config.yaml
n_layer: 21
d_model: 448
n_head: 10
n_kv_head: 10
head_dim: 64
d_mlp: 1792
vocab_size: 32768
activation: "silu"
norm: "layernorm"
norm_place: "pre"
norm_eps: 1e-05
positions: "rope"
rope_base: 10000.0
rope_fraction: 0.5
qk_norm: false
attn_scale: 0.125
bias: "none"
tie_embeddings: false
parallel_block: true
init: "normal"
init_std_qkv: 0.0214
init_std_o: 0.0179
init_std_up: 0.0214
init_std_down: 0.0
optimizer: "muon"
lr: 0.00902
lr_mult_down: 1.5
beta1: 0.95
lr_head: 0.00466
grad_clip: 2.0
warmup_steps: 200
schedule: "wsd"
decay_fraction: 1.0
decay_shape: "linear"
final_lr_fraction: 0.0
batch_tokens: 131072
seq_len: 2048
doc_mask: true
train_tokens: 806400000
steps: 6153
dataset: "wikipedia_en"
Each number is 128 + 32 x the weight over its row's rms, rounded and kept within 0 to 255. Layers, rows and columns count from 0. The size above them is the row's rms in percent of the matrix's.

# layer 13 MLP down (transposed), 1792x448, rms 0.0261, rows 1421-1448, columns 336-391
size [111  99 103  85  75  92  83  88 101 102 101  88  70  78  99 101 111  74  90  82 104  91 147  97  92 125  99 103]
[[108  79 111 124 121 144 120 145 158 158 146 140  90 133 146 140 117 159 123 144 130  82 129 108 127 181 117 205 121 122 151 144 155 122 108 159 129 119 117 158 147 106 109 113 159 154 157 118 113 106  78 115  85 129 110 136]
 [107 122  75 110 153 102  82 143 134 160  44 143 145 122 120 173 157 143 121  66 117 104  64 200  75 140 170 125  92 144 110 102  96 142 155 138 148 133 175 113 124 133 136 105 141  52 159 163 145 119 168 156 103 111 140 196]
 [118 154 166 124 150 142 136 116  89  60 139 204 140 158 107  75 145  82 130 101  71 178 172  33 130 175 178 145 156 121 126  94 110 146 139 167 141 204 119  78 136 159 111 113 144 114 161 146 129 178 150  85 123 164 118 116]
 [ 98 138 116 145 127  92 131 148 110 155  97 162 173  86 110 150 138 113 127 175 131 126 118 122 117 134  62 115 137  79 113 160 145 105 160 126 100 115 105 121 151 139 135 139 136 164 128 178 116 112  83 162 112 174  98 162]
 [101 154 130 130  75 147 151 142 110  93 130 104 138  78 131 129 124 124 108  99 108  94  72  96 115 144 122 169 130 137 117 148 158 116 142 136 178 124 119 142 139 112 105 126  84  96 134  30 129 109 144 111 106 198 162 146]
 [163 122  98 135 105 144 100 173 122 142 174 135 178 117 188 169 114 123 121 142 145 153 178 145 126  83 178 170 128 111 132 170 182 218 135 183 137 123 116 171 149 118 134  83 134 111 137 135 180 127 163 125  79 160 135 119]
 [134  94  86  69 169  85 151 133 131 163 116 136 129 113 152 133 145 117 149 132  95 139 149 100 132 171 129 117 140 105 156 129 111 102 111 146 190 164 147 153 188 221 146 139 132 131 101 125 105 149 140 102 113 193 138 105]
 [186 103 123 114 109 114 120 121 158 115  63 116  89 118 125 130 115 157 116 116 143 144  90 106 163  91 152  85 139 125  91  37 118 120  46 122 159  94 149 140 127 143 188  93 170 141 178 118 142 122 138 211 127  98 168 108]
 [139 179  54 147 182 130 145 159 126 163 167 147 104 121 127 116 186 124  89 147 129 180 140  96  66 154 119 117 153 104 153 109 167 157 141 128 144 124  75 134 182 129 126 156 110 173 140 109 121 119 144 125 112 110  89 118]
 [114 109 129 102 161 127 147  78 118 195  40 152 157 142 130 150  49 154  80 134 141  93 181 104  95 144 175 153 120 149 140 120 168 167  75 119 151 104 121 131 153  86 130  43 134 125 160 143 111 155 148  63  94  84  58 135]
 [ 93 120 163 139 221 142  54 119 119 111 158 162 148 107 120 191 183 127 201 105 135 145  98 104 122 121 103 145 105  58  92 100 133 190 195 141 117 117 147 120 124 163 120  63 143 197 151 200 125  99  93 123 106  85 142 115]
 [106 108 182  95 178  83 152 144  99 156 111 119 140  89 117 110 144 122 118 137  64 139  96 147 112 167  58 146  96  83 159  77 142 122  65 137 150 134  95  95 139 127 143  47  89 159 147 157 107 121 128 129 155 103 103 125]
 [ 78 160 133 125 146 123  80  99 132 119  84 154  97 121 175 115 151  90  91  56 127 164 100 152 203 103 160 143 115 133 138 124  98 125 136  81 117 134 153 111 125 161 126 106 104 101 177 142 126 167 141 147 142  90 110 126]
 [129 124  97 137 183  73 176 170 151 131 188 114 111 184 134 123  97 164 111 164  96 107 136 122 111 111 142 136 102 159 162 115 158 139 143 177  92 114 113 112 174 131 143 180 153 159 117 133 126 166 141  89 123 122  97 112]
 [123 115 197  93 164 116 130 150 100 112 101 166 162 123 190 140 150 125 126  94 144  95 145 186 134  96 102 162 103 167  86 111 148 128 167 144 100  99 115 136 127 138 109 189 171  87  56  66 101  49 145 173 150 118  92 124]
 [137  78 149  88 170 116 151  73 139  93 134 111 129 126 125 139 152 152 130 147 155 113 165 130 173 142  70 126 137 115 193 149 121 135 136 157 168 206 173 103 144 107  97 155 149 131 119 135 102 187 147 196 107 127 129  94]
 [124 138 105 164  92 114 147 118 160 121 118 155 117 108 150 153  71  60 148 127  88 168 133 111 103 121 119 123  76 112 103 163 133 129 148  97 101 108 114 165 102 162 198 108  52 136 118  81 166 160  84 163 155 182 123 127]
 [107 122 168 165 141 101 142 121 113 127 130 103 152 103 234 116 115 131 128  77 149  85 135  94 116 126 148  96 113 126 136  93  99 135  86 168 205 141 123 128 100 122 115 111 107 139 158 152 114 119 163 132 150 109 153  98]
 [186  86  92 122 105 133 147 132 167 114 111 118 135  92  93 172 134 124 127 152 111 148 149 131 155 181 117 155 129 165 149 135  63  95 118 121 134 127 175 150 153  54 122 184 157  74  88 157 130 101  54 128 125  96 102 149]
 [112 168 132 181 133  92 118 112  79 106 215 175 144 116 125 123 114 154 157 102 174 119 103  69 180 146 124 154 124 147 145  72  97 155 125 105 112 131 158 174 133  87 116 114 120  87 115  96 129 109 132 139 169 125 142  89]
 [ 75 102 139 118 115  89 118 111 128 191 100 150  83 141 126 162 134  79 138 171 112  94  99  83 130 156 144  98 164 136 161  83 101 101  72 147 151  93 110 165 104 140 105  95 138 110  97 128  56  74 110 114  83 153 165  80]
 [113 145 111 136 158 105 194  90 135 165 109 240 153 121 143  91 102 118 190 133 150 102 144 181 145 130 138  81 126 113 168 102  80 135 154 109 113 120 144 131 153  99 138  82  79 122 171  99 142  96 123  70 165 147 175 113]
 [ 89 120 108 124 159 101 134  77  86 116 156 135  84 134  66 120 200  94 107 138 136 115 125 119 150  75 137 200 153 157  99 117 120  95 159 142 118 156 116 115 138  92 153  89 116 141 135 113 141 109  95 130 111 104 132 161]
 [140 175 189 103 184  98 111 141 164 157 149 146 107 144 174 131  83  96 172 100 140 177 168 107 154 158 107  53 163 124 119 152 139 107  90 111  92 142 137 165 129 124  72  87 157  89 147 162 130 156 162 102 100 128 103 154]
 [144 145 139  78 106 121 117 111  29  96 151 125 154  73 121 108 168 139 145 170 142 154 138 132 116 172 158 133  87  96 101 109 180 134 163 140 137 117 132 160 118 146 148 129 119 209 120  41  98 118 163 138 151 129 182  99]
 [111 130 151 118 132  81 132 138 100 109 145 108 141 142 159  99 120 112 159 108 137 122 144 144 141  89  94  90 153 177 145 152 142 118 149 105 103 142 167 104  98 121 146 185  99  81 125 131 154 146 139  66 171 192  96 121]
 [ 98  97 122 146 150 142 109 172  76 101 143 145 103 179 175 133 116  95 107 188 129  60 174 113 120 111 103 112 113 136 137 120 103 159 122 156 107 160 140 104 118 147 134  68 136 179 107 196  74 101 106 166  89 132 142 176]
 [134 113 193 102  82 171 182 142 173 105 118 161 192 100 114 175  69 123 168 147 174 130 105 143 189 195  74  91 200 116 171 111 114 185  99 197 103 125  72 103 125  98 128 104  59 155  77 122 158 129 104 147 135 131 120 163]]
# layer 13 MLP up, 1792x448, rms 0.0694, rows 1422-1449, columns 336-391
size [100 101  83  77  86  88  93 104 105 101  87  74  85  92  98 106  73  94  85 102  93 131 103  89 124  98 101 110]
[[104 138  76  85 156 125 130 206 123 142 101 165 120  94 105 119 142 193 149 127  95 172 127 118 137 129 127 144 148  89 119 132 154 149  99 163 139 126 135 105 129 135 138 100 102  81  62  71 145 115 108 146 146  62  57 183]
 [120 144  92 105 125  84  74 159 153 148 113  98 191 136 116 171 138 150  93 104 145 127 129 153 179  79  42 119  82 135 115 126  78  86  85 209  80  98 176 135 154 128 169 128 179 101 115 142 125 118 104 171 123 107 158 149]
 [117 147 135 130 111  85 144 105  77 160 161 145  66 101  87 145 180 130 203 136 145  95 103 137 116 170 117 127 133 122  89 121 136 143  96 112 139 208  97  63  77 159 107 105 180 136 114 153 119 195 169 152  40 124 161 154]
 [114 187 218 122 138  88  92  94 150  70 150 113 148 166 147 150 143 120 102 161 142 134 159 158 168 111 130 116 119 128  91 151 125 125 128 106  99 140 160 116  83 189 161 126 176 133 161 152 161 102  97 119 103 101 174  87]
 [ 72 175 198 178 159  57 199 145 142 125 153  94 155 119 115 130 130 129  72 159 101 129  58 121  82  58 153  92 104 113 148 170 116 110 160  71 125 123 174  91 123 134 110 121  88 144 147 126 144 127 142 134 142  91  91 134]
 [174 155 106 190  98 155  70 130 104  95 110 100 119 138 151  79  60 146 123 136  92 117 148 120 146 172 156  87 111  93 148 108  78 142 114 122 160 148 127  80 129 120 141 137 142  75  69 147 159 126  83 129  86 161  85 155]
 [121  92 101 103 122  85  65 143 115 146  96  67 106 145 115  85 160 176  50 184 115 119  19 142 135 119 111 170 100 123  97 109 103  84 121  87 103 133 165 154 175 161 128 176 149  95  32 178 110 111  63 154 116 124  94 122]
 [ 99 115 131  57  76 171 140 118 144 144 171 102 156 102 137 120 157 113 128 136 167 166 132 167  60 150 153 101  99 134 145 121 187 155 118 185 106 142  45 118 149 153 147 150 145  93 195  23 151 145 131  99 136 132 100 149]
 [185 110 149 116  81 104  85 151 146  99 208 111  72  91  38  92 127 167 162 166  75 151 119 132 149 158  49 167 133 145 102 130 161  96 154  95 103 161  82 120 156 106 107 142 132 149 109  82 124 114 197 174 163 136 178 114]
 [152 136 103  79 175 117 148  63 143 126 111 100 161 145 197 137 138 139  53 123 102 111 100 139 170 144  82  66 151 145 138 163 141  89 106 186 143 103 197 125 153 111 105  88 114 140 105 120  80 157 157 100 118 150 101 145]
 [150 107  69 144 112 111 149  41 147 107 178 168 135 114 124  67 127 172 151 167 123 150 138  82 127 165 187 107 127 147 115  77 105 147 126  92 116 104 102  69 164 184 173 130 123 151 119  75 112 153 139  87 159 150 178 203]
 [104  93 103 158 178  86 171  56 130  99 149 102 105 110 151 121 168 146  77 182 131 125 115 130 159  89 151 149 157  38 158 106  84  79 172  69 182  98 133 131 139 132 119 128 142 133 122 133 162 123 141 181  81 120 145 112]
 [141 110 160 134 142 169 148 121 124 132 162 116 139 102 117 144 140 134  89 160 133 142 102 143 146 136 156 106 156  69 101 145 102 151 165 185 127 101 129 115 137 137 162 146  78 181 123  84 177  75 147 188 104 139 178 124]
 [112 137 111  95 137 105 148 181 159 114 110  94 124 163  73 113 136 121  98  66 130 117  83 134 140 145 172 132 160 160 137 112  78 156 121 138  90 151 103  68 135 149 142 194  96 180 117 165 121 139  87  85 143  84 150 136]
 [124 117 101 174 142 110 165 102 158 147 157 124 137  70 197 106 128 138 114 123 153 123  90  89 130 226 195 178  96 108 156 170 119 127 147 150 158 173  95 148 174 109 145  79 109 106 143 158 151 106  74  86  68 124 140 118]
 [111  73 139  97 116 162 160 166 165 121 115 144 134 156  95 155  98 145  87 165 169 123 167  94 189 124  94 108 141 137 167 110 190 102 121 156 153  72 117 145 124 140 118 147  80 103 140  96  72 109 132 158 153  92 106  97]
 [132 134 137 124 124 139  93 121 175 183 113 137  94 126  96 170 100 101 164 175 138 168  80 123 150 127 167 182 121 158 128  97 148  91 210 134  95 153 107 127 109 125  89 139 102 117  97 110 129 142  87 156 140 160  87  96]
 [152 156 142 132  85 114 133 112  79 111 115 150 152 151 163  79 136 130 112 130 166 178  83 146 128 166 107  92  41 131 128 139 112 149 202 123 130 135 117 121  93 167  98  88 224 183 164  61 148 167 193 102 188 181 154 152]
 [119 133 104  90 161  74  88  82  73 140 126 184 113 199 116 135 146 126 112 174 135  39 144 172 183 100 187  80 188 141 104 173 183 193 154 152 154  96 141 145  89  99  87 125 131 116 173 121 123 168 159 193  92  69  98 165]
 [154 118 118 101 150 115  85 130 131  76 140  99  27 122  90 152 177  86 148 147 145  73 175  84 100 114 104  51 117  63  98 115 100 128 151 129 118 133  63 120 122 168 145 147 147 208 158 123 174 151  91  97 148 152  96 201]
 [101 138 130 145 141 154 186 154 100 114 122 167 182 138 129 117  89 166 133 113 149 119 117 119 128  96  83 162 139  87 190 172  87 108 152 157 107 142 161 114 128 116 222 146 159 126 107 115 109 116  71 142 144 126 130 172]
 [122 164 117  81 181  90 163 114  97  95 128 153 139 138  91  99 213  68 121 126 107 110 135 143 151  90 148 207 107 230  12 164 132 137 143 147 144 146  97 129 125 128 144  87 114 142 154  91 154 111 162 106  87  79 123 122]
 [128 119  78 141  92 174 163 108 107 121 188 123 110 141 112  82  95 174 119 149 134  99 102 136 146 101 135 156 115 117  84 116 113 120 102 178 147  73 142 116 145 195 114 151 101  78  80 122 141 141 120 150 101 141 155 115]
 [127 142 108 164 160  95 166 186 198 155 100 105 144 156 118  95 137 107 117 162 100 134 159 133 108  92 126 155 154 130 129 143 144 155  51 120 145 193  98 115 142  80  90 106 116  94 118 196 193 136 131 100 109 108 142 181]
 [162 128  80 201  39  86  71 139 136 124  78 147 136 136  95 138 145 157 154 115  89 124 123 212 176 139  62 153  83 122 121 114 102 122 107 134 157 134 152  70 108 124  77 128  84  97 100 113 100 152   4 152 167  96 147 138]
 [144 108 195 197 126 119 104  91 184 118 108 103 153 185 154 116 109 155 138 145 141  85 164 135 118 119 167  85 115 120  19 138 168  84 147  99 110 147 100  98 152  72 100 100  86  61  65 137  66 168 102  90 115 145  78 133]
 [101 137 140 131 154 108  64 113 129 121 125 131 121  93 185 114 184 151 165 141  99  81 117 159 144 108 109 155  39 122 154 142 162 110 158 124 193 140 113 159 103 124  99 130 203  77 146 102 175 165 108 160 149 138 140  99]
 [131 172 197 133 150 101 194 113 154 122 184 102 139 141  91 147 112 130 114 152 109 131 205 169 155 111 126 131 194 153 121  72 159 126 164  75 114 115 143  83 139 121 137 107  99  98 106 109 143 153 118 118 103 164  53 125]]